Weights of a small transformer language model: untied embeddings.
Each number is 200 + 40 x the weight over the matrix's rms, rounded and kept within 0 to 999. Layers, rows and columns count from 0.

# k: layer 5 attention key, 256x256, rms 0.0915, rows 32-58, columns 128-255
# q: layer 5 attention query, 256x256, rms 0.0889, rows 33-59, columns 128-255
k32,221,226,183,244,193,240,197,200,223,204,223,162,228,212,244,206,157,208,182,157,230,231,197,185,186,236,256,198,202,226,182,174,175,214,208,219,198,175,188,248,200,196,210,171,224,224,187,182,186,188,195,174,217,205,190,222,199,243,238,225,163,213,188,228,168,200,204,227,187,244,241,216,205,227,203,220,174,214,252,194,242,182,206,209,216,180,204,163,246,170,168,254,231,174,209,213,202,207,206,215,210,176,218,174,200,191,170,212,227,96,179,230,208,217,188,200,224,200,154,177,220,189,183,216,204,184,229,164
q33,227,175,204,210,193,193,178,161,120,210,302,225,184,195,192,223,268,218,186,235,195,203,177,158,132,194,200,239,198,208,198,194,244,154,166,179,189,218,189,192,180,150,188,247,243,238,210,227,196,241,232,131,196,215,186,186,150,204,207,186,190,152,191,195,212,198,220,175,203,255,143,187,210,168,222,186,245,184,172,191,168,223,185,212,208,283,244,212,189,189,195,147,157,210,236,206,171,230,187,201,164,245,167,209,151,212,192,240,211,216,185,183,186,162,203,190,210,230,217,270,157,201,218,228,208,209,157,162
k33,148,170,216,189,232,255,218,181,198,176,223,271,205,227,207,210,204,220,217,234,188,212,159,184,225,201,118,188,200,166,199,175,231,210,238,262,262,246,152,150,211,230,180,210,187,178,196,207,189,174,203,182,226,247,208,164,159,222,166,139,250,166,181,265,298,255,164,116,181,205,145,145,232,144,159,192,242,191,134,219,223,128,169,158,156,227,192,242,114,188,197,182,203,153,179,139,102,155,179,191,160,137,100,236,196,201,263,154,188,257,241,146,132,181,231,240,162,172,226,248,206,179,169,206,249,244,187,239
q34,236,167,268,254,227,199,219,215,212,183,203,220,209,204,230,178,192,219,159,251,193,204,225,240,184,282,185,263,174,201,224,214,231,155,194,192,174,251,188,197,198,222,201,185,175,230,220,241,179,168,189,221,222,234,223,250,114,174,158,211,234,174,207,212,247,209,183,231,188,240,145,177,261,205,192,213,177,185,184,177,222,183,216,196,163,208,175,207,198,150,201,176,144,210,168,217,187,209,219,150,273,162,188,141,213,203,255,223,157,209,198,223,222,129,193,191,254,241,208,228,177,239,226,211,233,173,177,201
k34,219,211,225,170,198,159,138,230,212,187,257,138,187,234,230,224,198,212,116,168,249,268,172,190,226,182,201,198,180,234,237,207,176,216,230,221,156,221,191,161,167,173,160,213,176,185,165,233,189,261,184,193,235,269,212,219,202,236,244,183,157,186,183,178,183,124,155,252,187,169,225,229,199,266,171,208,217,184,198,152,221,191,239,192,148,166,196,190,194,216,224,209,298,203,243,234,159,215,189,281,201,230,222,206,194,190,176,240,210,151,226,197,174,170,174,210,222,192,162,218,242,173,267,232,139,215,210,166
q35,188,175,164,202,212,173,198,187,246,189,199,254,196,270,206,183,149,206,147,195,175,176,229,252,172,202,188,178,173,186,218,178,199,220,211,222,240,190,203,256,185,176,212,154,223,196,191,214,224,202,196,203,121,175,186,208,214,202,183,211,157,209,170,246,197,221,196,198,179,263,177,258,127,199,233,125,175,212,175,206,215,211,232,247,164,163,212,203,241,181,151,204,211,179,188,171,154,220,209,215,170,192,179,203,231,247,161,161,286,179,225,195,217,245,248,200,208,247,237,227,169,202,218,197,216,211,276,174
k35,191,219,246,204,257,255,178,149,183,198,260,253,212,263,224,189,185,204,139,183,228,184,169,244,214,193,163,209,255,164,254,179,227,182,211,223,114,233,122,117,213,171,153,208,148,186,203,220,168,257,191,203,190,190,208,209,194,242,226,175,238,207,193,247,220,176,175,153,207,133,218,194,223,208,197,229,206,176,151,209,219,212,232,178,179,265,193,185,156,211,247,171,254,187,183,217,218,165,190,175,214,193,186,209,201,118,241,214,186,219,194,166,207,191,201,198,254,164,229,239,246,172,226,213,221,157,200,173
q36,161,188,217,178,180,166,160,163,232,222,220,208,145,204,238,164,201,212,167,175,188,196,197,206,173,181,218,220,230,197,164,210,206,187,238,264,212,259,166,167,221,202,243,222,179,211,235,167,199,167,177,143,274,169,160,135,241,205,218,224,237,154,190,238,171,253,185,210,223,179,126,159,205,160,156,213,218,206,151,246,214,207,203,182,193,273,175,195,160,270,209,164,203,115,221,209,198,192,246,138,213,218,138,208,150,280,217,240,210,218,195,170,188,172,199,239,227,234,212,236,173,188,201,229,225,238,196,184
k36,211,154,190,185,189,192,195,160,164,184,165,165,102,198,132,199,214,205,169,247,190,206,201,271,198,134,154,210,218,172,231,233,225,177,200,158,206,184,194,114,158,226,243,200,131,226,181,176,244,126,221,207,185,264,208,214,174,163,168,203,270,189,217,179,223,239,256,139,228,168,218,187,207,147,137,178,269,242,165,250,218,199,241,161,236,198,189,220,168,215,180,154,164,183,189,162,198,211,189,159,223,200,162,197,219,241,194,171,203,296,209,131,169,201,223,211,180,253,250,237,222,190,215,238,215,215,205,293
q37,247,213,172,208,201,175,189,180,177,199,211,245,141,216,185,191,238,192,223,227,181,141,196,162,210,197,216,237,183,234,234,212,217,198,258,197,149,307,161,185,230,218,205,202,159,222,219,200,150,183,205,215,209,194,212,165,161,217,186,215,220,253,216,232,204,246,250,206,217,163,218,171,257,188,197,249,206,229,237,202,195,195,201,142,217,217,169,214,211,174,220,174,127,184,223,221,216,204,200,208,222,206,216,174,243,103,147,207,204,230,192,174,183,256,167,166,219,264,226,210,245,243,234,214,210,213,179,149
k37,279,204,284,188,253,234,145,176,219,167,123,184,223,153,174,218,213,215,184,182,210,191,202,164,185,158,188,188,189,248,219,208,188,173,172,151,247,157,202,192,190,203,243,225,195,176,137,209,188,207,240,187,197,227,216,196,181,209,229,198,217,179,227,165,178,196,163,243,146,200,184,262,189,193,207,226,195,175,201,180,201,193,227,211,265,215,217,188,189,108,149,218,234,206,298,169,200,192,202,225,201,178,219,183,233,196,227,183,184,198,190,253,184,196,173,203,208,244,197,210,188,184,214,160,140,193,203,215
q38,159,162,195,164,142,220,223,250,184,171,154,137,205,196,176,202,198,164,174,223,218,209,229,247,161,225,172,124,151,174,217,249,220,188,161,180,272,186,198,190,168,249,163,212,137,246,214,190,225,207,227,179,225,169,211,210,181,196,157,225,231,158,166,212,143,208,227,178,165,212,178,144,216,203,202,203,165,222,213,163,195,225,251,182,178,167,108,162,211,210,174,174,153,190,185,191,203,179,182,169,190,216,236,196,210,176,192,227,160,201,209,237,266,180,215,238,233,240,224,231,211,201,223,242,166,231,193,238
k38,205,185,211,209,153,269,132,189,200,185,205,261,175,192,157,187,213,190,189,264,162,247,186,206,137,181,153,171,205,192,229,200,233,198,177,180,209,222,197,210,213,203,194,213,192,169,182,205,214,184,208,203,248,246,185,165,219,175,182,181,242,232,220,180,150,180,169,184,169,210,122,218,185,221,236,181,218,164,204,217,166,165,171,279,152,225,160,242,194,232,228,173,210,215,183,196,269,248,200,249,240,204,204,233,174,170,265,225,225,211,203,180,198,182,232,204,227,198,244,198,176,177,210,247,229,195,178,145
q39,160,249,188,213,142,159,261,230,200,272,179,189,248,218,209,220,218,240,235,197,204,138,200,233,141,209,172,180,223,182,166,198,161,188,206,192,182,175,239,178,151,141,193,188,240,224,181,196,198,210,211,203,163,214,187,211,202,195,146,177,145,168,175,197,202,213,209,200,170,219,289,231,198,172,215,188,189,186,194,235,181,182,183,161,194,189,200,193,230,229,165,254,169,257,172,202,204,238,225,229,129,210,239,213,203,188,158,225,207,223,154,212,202,186,202,164,231,195,193,165,275,179,226,234,175,224,209,146
k39,161,231,263,151,265,187,235,228,149,157,203,197,215,130,265,241,181,248,184,205,229,205,184,197,202,138,230,154,174,197,208,194,180,223,219,200,241,219,215,260,239,215,156,206,139,254,141,186,203,205,158,255,194,231,168,181,158,149,217,189,177,232,228,192,155,156,241,260,228,215,204,205,206,213,176,235,113,241,212,213,199,210,182,214,200,184,270,162,243,170,209,242,191,214,188,234,245,211,168,189,224,145,222,169,262,174,151,222,160,174,151,226,187,155,220,182,206,232,189,123,255,177,186,169,202,186,252,217
q40,218,234,212,165,184,241,214,209,241,207,253,242,208,229,218,213,198,229,183,188,235,230,234,218,205,252,233,255,251,230,141,253,183,215,233,236,172,193,184,174,206,225,188,218,187,209,72,190,185,179,155,237,166,223,221,211,168,148,233,160,173,216,257,150,185,187,183,208,234,218,225,135,148,208,172,156,211,187,212,203,179,173,192,134,208,228,197,154,226,210,110,169,208,227,185,210,140,205,199,207,182,195,216,151,168,238,198,161,228,220,198,280,183,212,197,241,172,149,170,144,206,214,236,232,185,219,170,232
k40,196,245,191,211,230,201,182,185,245,203,231,147,203,235,168,177,209,202,216,171,219,212,219,211,177,263,198,228,203,205,203,222,221,171,175,217,209,160,202,198,184,252,224,183,206,129,213,224,188,177,227,194,226,155,206,232,152,154,217,258,243,296,181,208,160,196,233,205,206,175,186,205,219,222,214,222,135,197,222,215,198,202,183,212,187,143,214,264,244,230,228,271,217,156,207,257,207,200,185,235,216,144,224,183,231,189,211,153,186,151,196,172,265,248,254,181,250,216,167,174,228,209,156,208,244,167,212,181
q41,175,196,235,303,230,221,233,176,143,236,247,226,173,212,243,201,229,202,196,208,269,121,193,287,218,239,264,255,206,194,169,189,214,181,187,251,200,190,212,216,163,159,305,226,178,148,235,168,135,166,230,209,178,214,243,210,210,210,174,152,271,193,197,166,192,209,200,301,189,200,169,187,262,206,228,171,163,97,238,182,214,243,213,204,199,234,202,195,213,210,191,228,170,172,159,168,203,189,189,205,303,188,244,197,239,232,173,219,190,210,199,250,187,237,221,155,187,175,203,198,205,227,177,239,171,194,272,155
k41,175,251,208,200,184,227,243,214,261,263,203,155,286,245,174,208,152,223,167,206,249,227,271,166,140,192,204,171,269,228,195,230,195,215,193,214,198,183,186,136,261,183,228,182,170,236,194,221,201,258,186,229,174,198,162,234,169,224,232,244,177,199,143,260,213,190,142,211,173,193,169,175,209,208,183,241,150,167,213,190,205,234,236,239,96,239,256,243,254,183,185,209,234,242,257,180,201,203,177,200,153,187,183,197,220,182,249,161,162,126,198,250,209,205,193,216,257,229,205,188,267,217,227,136,205,202,149,184
q42,154,198,193,205,213,235,235,183,185,156,206,249,198,183,193,187,181,240,194,251,234,208,185,204,211,183,245,273,189,172,186,200,175,152,217,178,140,191,207,225,216,186,224,248,203,195,187,230,258,126,224,159,222,139,256,206,233,170,217,176,185,197,192,197,174,205,191,162,196,184,244,204,214,243,181,220,204,210,181,214,167,218,195,154,202,198,233,196,198,198,175,193,235,151,168,262,198,230,168,212,233,215,149,160,142,255,181,162,176,212,212,136,176,161,220,193,227,176,207,245,202,182,189,218,156,236,214,149
k42,236,178,192,125,181,200,192,198,207,168,225,210,212,186,114,192,224,136,187,155,251,162,209,208,284,226,214,207,129,187,195,237,226,169,152,215,205,260,221,224,169,182,196,230,208,243,238,158,197,158,231,268,183,237,207,174,180,176,199,181,243,249,193,191,165,165,203,204,207,196,190,254,174,170,207,168,216,156,187,200,255,174,194,233,231,193,181,231,191,193,220,194,188,256,195,155,222,210,237,178,228,204,204,196,181,166,211,225,172,194,176,196,245,149,139,186,188,253,217,205,236,213,202,200,213,183,173,159
q43,124,217,127,182,222,184,215,170,195,228,216,208,240,256,190,184,252,137,173,188,231,197,207,194,235,227,233,181,217,153,190,127,216,160,206,261,175,255,222,237,221,213,231,280,196,179,122,236,251,234,183,176,185,181,198,217,188,164,239,197,129,200,227,174,226,208,211,267,217,154,213,154,252,240,223,204,240,120,171,196,264,206,211,200,196,232,162,239,185,175,213,236,166,172,226,202,194,234,228,174,206,203,202,210,234,216,229,225,202,186,221,200,180,192,207,170,191,205,219,205,168,176,182,244,181,234,231,183
k43,209,175,265,237,229,226,140,194,236,218,205,182,145,188,214,179,236,226,198,240,205,195,145,182,184,237,182,227,221,248,202,239,229,213,166,174,233,176,224,212,250,207,130,162,215,201,226,210,172,249,241,230,187,199,186,196,178,121,158,162,227,205,148,297,172,277,219,171,211,186,209,220,183,194,192,207,212,190,197,187,196,164,218,144,232,186,199,218,223,146,213,235,154,229,241,229,257,245,159,162,179,176,220,190,203,196,195,206,190,194,234,187,158,214,174,165,178,212,189,201,203,228,236,221,214,153,224,230
q44,191,243,211,190,239,218,188,203,204,176,190,171,207,222,239,206,230,253,224,185,186,207,192,210,200,197,203,191,214,201,237,196,222,215,184,199,186,204,185,179,185,196,206,189,150,239,163,195,239,222,219,173,195,204,198,213,203,187,233,244,178,156,193,202,153,206,209,190,182,206,197,209,217,199,227,181,185,206,188,215,160,242,172,178,179,222,229,173,203,223,147,226,149,224,136,232,196,195,190,205,244,246,183,235,197,197,190,180,187,229,187,191,240,192,166,194,229,236,211,218,164,200,190,169,164,170,194,180
k44,195,268,162,233,201,136,208,172,208,260,240,149,257,132,187,266,198,242,216,214,263,227,325,150,179,209,242,198,209,214,172,186,159,261,157,202,178,173,235,251,235,258,229,205,255,201,192,169,152,219,174,179,150,137,184,223,162,198,283,193,178,230,241,71,158,216,225,270,243,198,212,238,209,238,208,209,153,236,261,158,163,226,146,203,222,173,221,193,324,251,206,266,187,229,194,235,273,231,177,236,171,163,212,146,229,96,161,221,177,148,156,326,314,142,235,159,229,202,167,99,259,204,228,161,125,196,234,121
q45,256,217,245,230,174,210,207,280,241,216,141,156,238,190,209,273,186,155,215,158,225,211,229,185,157,182,209,243,233,196,218,149,201,180,216,182,237,233,201,206,176,258,224,201,188,234,223,218,219,247,218,159,166,177,151,185,146,142,210,224,248,188,220,243,226,219,229,180,253,186,181,197,199,182,222,168,171,218,223,189,201,197,186,206,168,192,285,205,244,185,188,184,181,201,166,155,188,228,238,186,177,179,161,185,183,180,208,208,220,231,186,180,241,244,202,143,167,184,198,198,194,183,236,261,230,204,192,229
k45,204,212,175,224,115,212,193,204,159,158,155,218,161,168,233,209,183,185,156,233,137,133,176,206,179,158,201,225,234,209,178,175,210,222,204,194,213,187,198,184,200,210,227,204,237,220,208,181,207,198,220,199,223,191,240,131,156,202,184,151,259,178,207,109,242,253,166,204,187,193,190,195,177,178,242,209,184,216,261,158,189,144,202,225,223,190,173,230,229,226,185,250,183,197,233,201,214,179,235,240,228,235,272,154,196,242,146,169,186,181,195,231,173,175,192,207,220,196,171,177,159,237,182,229,147,138,225,191
q46,179,185,190,185,173,207,156,229,136,208,231,202,187,241,168,150,211,231,188,186,232,216,236,182,183,179,193,151,225,202,164,245,190,164,226,190,237,174,204,125,174,221,212,189,218,165,285,191,253,226,203,153,224,169,196,247,158,198,166,192,236,170,241,135,224,219,214,197,231,158,167,241,207,190,210,202,291,190,242,278,199,177,245,174,152,249,206,243,202,143,241,165,211,155,171,201,178,187,174,235,213,205,189,204,204,179,252,197,211,229,184,205,169,249,200,216,191,224,238,238,257,234,206,287,218,206,176,223
k46,185,231,212,168,217,169,201,191,225,182,200,203,205,166,176,218,182,192,219,180,220,228,225,234,193,194,228,260,184,236,243,219,193,198,276,156,173,156,213,228,201,186,164,221,233,220,76,228,185,213,172,234,235,217,214,240,247,173,255,181,145,224,211,179,171,200,256,194,180,225,135,181,239,197,180,197,208,281,248,171,191,245,222,189,183,207,220,218,181,180,188,217,164,173,236,239,197,202,208,230,241,205,286,195,168,180,182,199,222,166,157,218,185,209,221,153,247,200,228,212,177,192,174,156,257,156,222,146
q47,159,187,244,250,224,273,260,190,247,220,159,151,234,147,220,187,162,250,217,207,246,187,224,241,157,232,210,176,191,174,194,229,220,167,206,188,200,178,187,184,211,187,185,242,139,194,202,237,151,292,170,186,222,180,220,258,194,135,240,226,213,190,178,268,239,261,222,243,193,212,253,211,218,191,192,202,197,202,216,206,197,197,167,164,192,208,223,194,199,207,204,238,174,203,222,241,191,176,242,190,188,166,187,190,152,164,229,214,171,215,174,176,179,235,169,175,145,230,183,166,251,206,184,190,201,229,201,250
k47,240,180,224,206,217,182,162,175,160,151,209,253,164,211,248,187,212,188,170,202,160,192,186,216,223,200,145,184,196,175,173,178,214,164,168,144,226,229,193,230,194,194,205,178,220,178,264,224,204,125,180,183,201,191,182,189,224,253,246,162,293,214,181,153,196,208,174,166,256,152,196,177,187,148,152,229,300,208,212,275,219,162,218,171,206,234,223,203,168,173,208,153,203,207,226,180,182,180,191,222,227,241,142,165,198,249,210,166,154,188,234,222,223,259,247,186,228,224,223,207,209,228,212,196,217,158,214,188
q48,220,161,221,186,169,164,186,179,186,192,257,219,176,177,185,224,196,197,232,214,184,218,233,135,151,178,213,191,250,193,167,184,217,166,151,207,235,161,192,219,177,197,228,229,202,212,159,217,178,120,159,236,216,185,241,140,208,186,172,195,269,221,224,198,204,193,203,186,188,204,181,234,191,190,164,205,255,194,139,207,213,173,239,206,246,181,220,198,155,196,187,200,181,232,172,188,164,129,205,230,170,89,177,214,199,192,212,175,191,151,208,209,208,242,171,182,185,181,230,178,225,187,213,192,191,159,242,223
k48,208,297,204,204,156,171,181,263,222,200,234,168,220,203,192,187,191,253,158,182,235,291,237,194,200,156,237,197,146,204,171,195,165,225,217,204,163,229,188,263,201,176,205,233,191,166,226,187,174,203,162,206,203,207,197,254,195,233,263,237,133,193,253,252,214,182,192,282,190,164,222,166,184,170,227,189,121,152,248,208,253,163,156,184,242,172,191,202,248,241,206,292,214,233,155,226,264,249,235,166,190,249,230,183,239,221,142,163,212,149,181,225,180,231,213,229,219,229,135,132,218,186,182,152,98,175,215,197
q49,156,231,180,202,211,290,198,243,217,215,210,178,184,231,206,266,189,255,182,148,199,222,197,229,205,184,192,160,182,149,226,186,229,170,214,207,144,180,221,136,215,225,211,175,193,190,124,191,186,239,255,213,171,188,192,148,161,181,208,175,184,177,140,226,197,124,189,194,259,185,225,239,220,243,226,214,181,196,257,252,237,217,203,187,227,211,175,185,185,227,186,228,243,213,192,168,193,168,217,280,182,198,153,222,223,140,241,209,229,207,146,189,232,192,233,198,248,246,238,221,194,216,224,182,184,226,130,184
k49,161,187,207,219,225,195,210,160,169,162,221,235,193,199,172,170,191,178,147,173,199,221,190,258,231,165,218,210,166,217,243,190,156,154,233,194,177,183,189,195,147,206,161,168,228,176,176,151,253,194,172,255,255,219,178,233,214,185,223,216,205,223,160,246,229,235,125,201,221,128,190,241,201,171,152,214,207,219,155,197,191,219,214,216,187,184,203,195,155,196,230,163,201,184,205,149,210,202,193,172,189,202,211,182,158,179,228,190,142,223,221,185,182,206,170,167,168,203,218,204,225,164,188,248,168,203,229,217
q50,112,233,174,193,241,172,211,206,245,201,261,230,205,178,216,201,219,182,169,230,152,247,237,169,211,278,185,250,237,209,213,186,167,199,205,133,189,162,207,220,157,111,163,183,149,265,179,217,186,208,148,203,207,235,233,176,226,224,215,198,193,215,169,103,193,210,278,243,210,238,255,271,231,193,210,279,248,161,260,203,193,171,216,250,226,220,225,149,233,210,247,224,158,175,145,235,190,236,215,207,159,205,212,234,199,242,208,175,207,193,213,192,161,252,277,190,179,167,160,157,242,196,200,220,247,194,226,174
k50,212,156,201,187,178,260,160,109,176,180,197,170,154,204,210,196,236,197,160,105,140,138,130,183,183,179,140,175,201,209,262,235,222,177,229,245,214,217,184,187,192,215,188,191,196,244,236,185,238,209,235,234,242,187,179,164,216,231,176,209,243,225,224,220,222,225,137,168,127,176,186,205,236,162,193,207,225,248,133,162,202,202,158,212,211,231,175,221,155,194,103,164,155,193,237,118,213,186,205,127,158,168,135,246,200,189,191,233,225,240,251,163,192,152,215,267,189,165,197,215,155,222,147,207,211,170,208,173
q51,193,207,178,174,225,188,226,234,183,197,194,198,167,190,191,195,208,196,214,194,154,196,211,254,185,186,159,170,178,205,217,199,175,233,252,191,229,214,218,225,243,228,229,136,187,168,189,175,230,144,231,153,196,261,216,215,255,189,253,199,228,210,149,184,255,155,148,235,199,155,159,186,276,175,123,161,220,207,186,243,152,202,214,179,204,223,174,144,163,183,205,208,202,204,169,186,202,150,257,255,235,173,226,222,256,239,169,207,176,193,179,245,179,205,220,196,218,158,178,208,127,208,176,171,242,207,127,186
k51,238,214,171,247,130,252,221,203,215,232,230,230,175,199,241,186,161,190,237,138,177,204,169,171,179,220,145,216,186,210,229,219,155,219,177,188,214,223,199,181,214,193,218,184,206,192,256,202,166,223,163,211,193,201,157,162,180,202,180,193,204,192,182,170,143,175,209,225,202,232,286,203,233,189,205,200,192,203,170,178,177,199,202,196,158,148,176,170,205,178,216,201,161,149,293,202,222,196,227,194,203,221,211,176,196,170,178,238,201,214,214,189,222,188,181,232,242,202,171,184,266,222,170,191,277,187,223,187
q52,207,251,188,210,95,167,209,250,167,194,208,217,226,212,226,218,180,176,220,170,262,199,234,276,242,158,168,265,252,221,192,205,187,167,207,184,214,238,204,197,172,203,227,202,229,229,188,235,157,189,162,234,174,221,175,235,143,203,255,238,260,213,218,186,219,234,163,242,179,170,162,236,217,163,205,173,181,165,264,229,225,257,200,202,216,154,151,253,187,204,151,213,191,218,232,231,211,232,159,270,245,226,156,253,177,250,217,192,194,136,164,199,227,215,233,185,229,182,187,201,165,265,251,196,193,134,199,145
k52,230,166,210,166,225,172,227,213,264,188,195,178,179,160,177,212,200,198,198,213,192,199,181,181,175,172,157,269,209,187,215,192,251,182,189,223,204,194,258,165,174,236,168,155,130,198,209,207,220,224,210,201,184,210,207,178,178,240,185,197,220,123,221,169,201,294,197,148,183,185,188,196,212,198,219,149,180,210,215,228,168,175,171,191,168,182,175,165,152,195,237,156,114,180,182,243,198,208,207,213,247,158,186,185,192,220,235,252,200,223,206,170,171,198,153,196,168,205,217,214,221,174,217,188,217,183,226,224
q53,177,245,216,168,148,199,196,228,211,175,303,203,195,184,204,240,167,215,234,229,162,174,216,194,98,133,229,180,209,181,170,229,201,256,157,167,147,200,216,208,216,193,232,200,215,209,157,178,183,222,180,259,179,197,185,194,254,180,178,180,176,186,240,194,231,173,180,267,249,156,173,188,200,215,177,192,183,164,201,162,220,220,183,204,184,198,225,165,223,139,184,197,211,161,137,261,185,149,201,154,225,246,208,223,192,230,129,174,148,212,136,170,200,200,229,233,198,162,220,191,220,187,197,210,196,206,208,258
k53,234,153,221,173,202,235,149,181,191,196,219,179,229,230,197,167,198,198,251,196,192,179,244,198,205,178,199,181,179,177,237,181,200,165,243,188,192,194,186,163,169,204,189,189,179,199,195,212,210,144,159,248,217,182,234,199,117,190,202,265,253,214,190,223,149,219,191,211,146,205,223,214,154,196,216,221,208,241,198,169,186,193,212,179,245,171,253,149,186,205,235,206,192,197,237,147,216,254,180,187,213,164,191,199,261,183,223,209,240,221,237,174,144,211,197,202,153,181,185,221,191,135,170,200,168,170,196,230
q54,234,186,281,181,199,161,136,198,230,205,221,160,212,189,240,174,234,196,165,186,183,220,175,200,146,205,268,187,159,221,159,225,176,238,163,288,191,182,155,247,214,171,193,178,212,164,208,232,163,220,189,193,172,285,194,237,160,181,203,182,248,186,253,240,192,222,205,228,198,184,179,221,224,219,220,178,181,208,194,217,176,223,183,153,177,231,234,210,217,228,244,199,251,194,198,197,226,216,201,185,170,216,237,193,179,187,162,169,158,169,213,193,236,198,208,225,250,182,202,153,146,219,195,232,166,264,119,157
k54,167,182,220,233,182,151,226,167,160,214,258,174,287,253,236,185,170,172,229,235,191,251,171,162,215,182,184,206,267,181,216,172,188,192,208,183,177,232,199,149,213,265,222,224,158,207,156,233,186,182,199,239,185,255,180,159,146,210,240,238,222,164,165,168,229,110,211,182,187,192,170,188,195,182,224,200,200,230,210,239,189,248,188,154,171,203,186,173,196,141,220,151,249,235,197,173,219,179,184,228,202,188,193,217,218,235,165,205,159,207,258,154,181,241,202,219,231,214,250,241,219,243,203,159,189,223,197,176
q55,210,149,163,213,294,165,221,190,226,213,153,222,233,190,205,195,224,185,144,151,199,235,191,199,208,208,248,175,206,217,175,233,226,221,218,234,207,185,200,163,197,174,179,191,232,275,198,156,168,225,197,241,185,181,237,174,239,236,196,193,214,187,200,225,186,196,204,224,200,247,162,224,192,269,196,155,216,241,240,202,204,206,145,182,182,215,174,263,214,189,196,226,204,207,153,211,235,201,230,229,211,213,202,167,177,236,144,162,197,196,213,220,250,200,200,187,203,214,172,200,269,203,142,161,205,181,218,186
k55,142,200,175,168,262,223,181,186,187,153,164,187,212,212,162,130,246,175,197,215,190,215,222,194,237,221,185,175,234,205,189,170,226,248,185,214,179,189,185,220,218,253,245,161,186,205,159,164,220,196,179,192,208,255,195,213,201,211,173,201,204,171,199,192,213,214,208,215,175,274,220,160,250,189,187,179,228,183,214,185,130,185,218,185,241,129,173,165,169,157,186,157,258,199,185,232,207,189,227,215,203,250,184,212,180,138,160,251,152,204,202,113,202,184,171,198,205,242,207,233,205,223,164,186,222,221,229,216
q56,221,206,172,172,180,139,213,187,276,216,190,235,224,192,229,184,237,196,256,221,235,223,222,234,169,230,205,184,205,206,216,184,210,218,203,144,237,244,195,212,222,238,203,228,162,166,221,201,180,196,209,226,149,226,192,214,293,217,177,128,149,260,210,202,183,144,188,216,221,222,186,253,227,222,235,179,208,277,183,228,210,144,213,190,227,200,189,140,235,192,248,172,160,200,191,185,177,209,205,177,238,212,206,215,226,149,240,196,189,186,157,220,231,215,178,195,177,187,185,136,236,210,184,207,171,219,165,154
k56,170,200,172,145,204,146,163,168,188,237,186,233,198,197,232,211,197,248,222,197,165,221,177,201,196,144,186,264,237,163,222,197,180,224,186,209,199,189,183,171,185,209,147,211,242,219,180,266,234,192,252,214,148,177,191,183,221,204,224,212,209,157,197,221,220,193,185,229,174,168,138,191,187,179,216,227,233,230,162,224,156,188,196,246,173,244,217,252,196,198,178,187,213,205,264,179,201,233,230,242,246,196,225,224,198,192,173,260,208,272,238,205,192,189,205,216,288,212,186,203,220,207,202,170,227,192,209,207
q57,174,226,223,227,149,165,196,199,177,181,197,186,189,229,200,176,229,216,301,200,192,170,169,177,201,237,258,172,199,195,150,205,234,206,117,166,170,243,235,205,178,206,225,160,236,215,203,202,228,221,214,235,144,164,142,151,254,133,241,186,181,204,178,213,192,164,194,225,185,258,204,244,210,177,177,197,134,163,210,153,207,172,201,163,216,201,191,209,195,160,218,158,168,280,196,205,206,197,212,172,182,151,232,205,207,211,156,148,221,230,196,186,186,190,252,225,246,187,170,178,191,237,193,215,201,172,210,224
k57,233,182,247,170,235,245,207,159,222,188,261,184,144,215,216,227,167,170,204,161,249,220,182,210,242,190,186,226,240,168,238,164,167,214,195,177,227,172,178,206,196,180,160,218,211,189,202,143,160,147,249,172,149,129,238,239,143,194,229,196,184,223,236,188,226,315,151,220,183,184,200,206,160,207,215,201,228,137,215,208,166,198,208,194,181,197,224,192,205,162,205,227,215,131,188,222,142,211,220,190,209,179,122,210,189,209,200,186,208,188,211,225,165,203,240,145,209,228,212,199,196,192,203,181,200,205,246,192
q58,221,246,242,169,167,248,204,243,197,152,162,144,230,187,161,236,175,153,259,256,201,219,226,252,222,205,207,268,190,179,232,152,159,233,235,234,215,130,183,209,215,212,172,240,229,209,163,212,179,170,210,199,188,135,186,158,243,117,240,196,148,208,206,212,199,165,266,225,152,175,187,235,248,169,222,183,224,203,211,217,182,232,200,187,159,213,218,227,198,188,180,205,215,239,218,254,215,211,237,204,185,212,225,177,156,224,213,288,194,197,238,192,173,240,146,199,227,214,171,170,269,230,192,165,195,213,186,196
k58,213,156,199,178,226,220,178,184,201,173,147,193,182,218,227,166,169,198,198,157,183,181,142,159,206,199,198,159,232,243,255,218,215,210,176,242,212,274,231,264,230,209,281,211,189,180,181,218,176,223,233,195,168,222,194,238,193,207,206,218,202,165,189,168,227,253,143,167,241,160,122,192,235,204,192,202,224,228,159,207,215,202,179,182,167,201,211,227,168,196,173,152,233,158,180,183,205,208,187,159,209,184,135,229,215,243,170,146,218,260,262,166,232,169,174,141,228,194,232,230,239,162,195,198,192,263,122,199
q59,205,174,227,155,173,212,239,225,216,250,179,215,206,208,168,222,207,252,231,137,200,174,200,229,194,250,201,191,198,173,175,161,222,189,162,224,202,220,225,133,213,217,203,214,201,198,284,258,200,132,246,217,200,223,128,174,200,250,256,174,187,133,228,222,187,215,232,236,217,189,188,178,205,243,208,224,173,165,224,165,127,257,216,213,229,246,212,187,198,240,200,173,224,201,227,176,197,174,210,181,194,199,211,213,266,266,171,154,181,192,194,247,190,184,228,188,194,197,177,212,173,176,212,204,173,212,207,179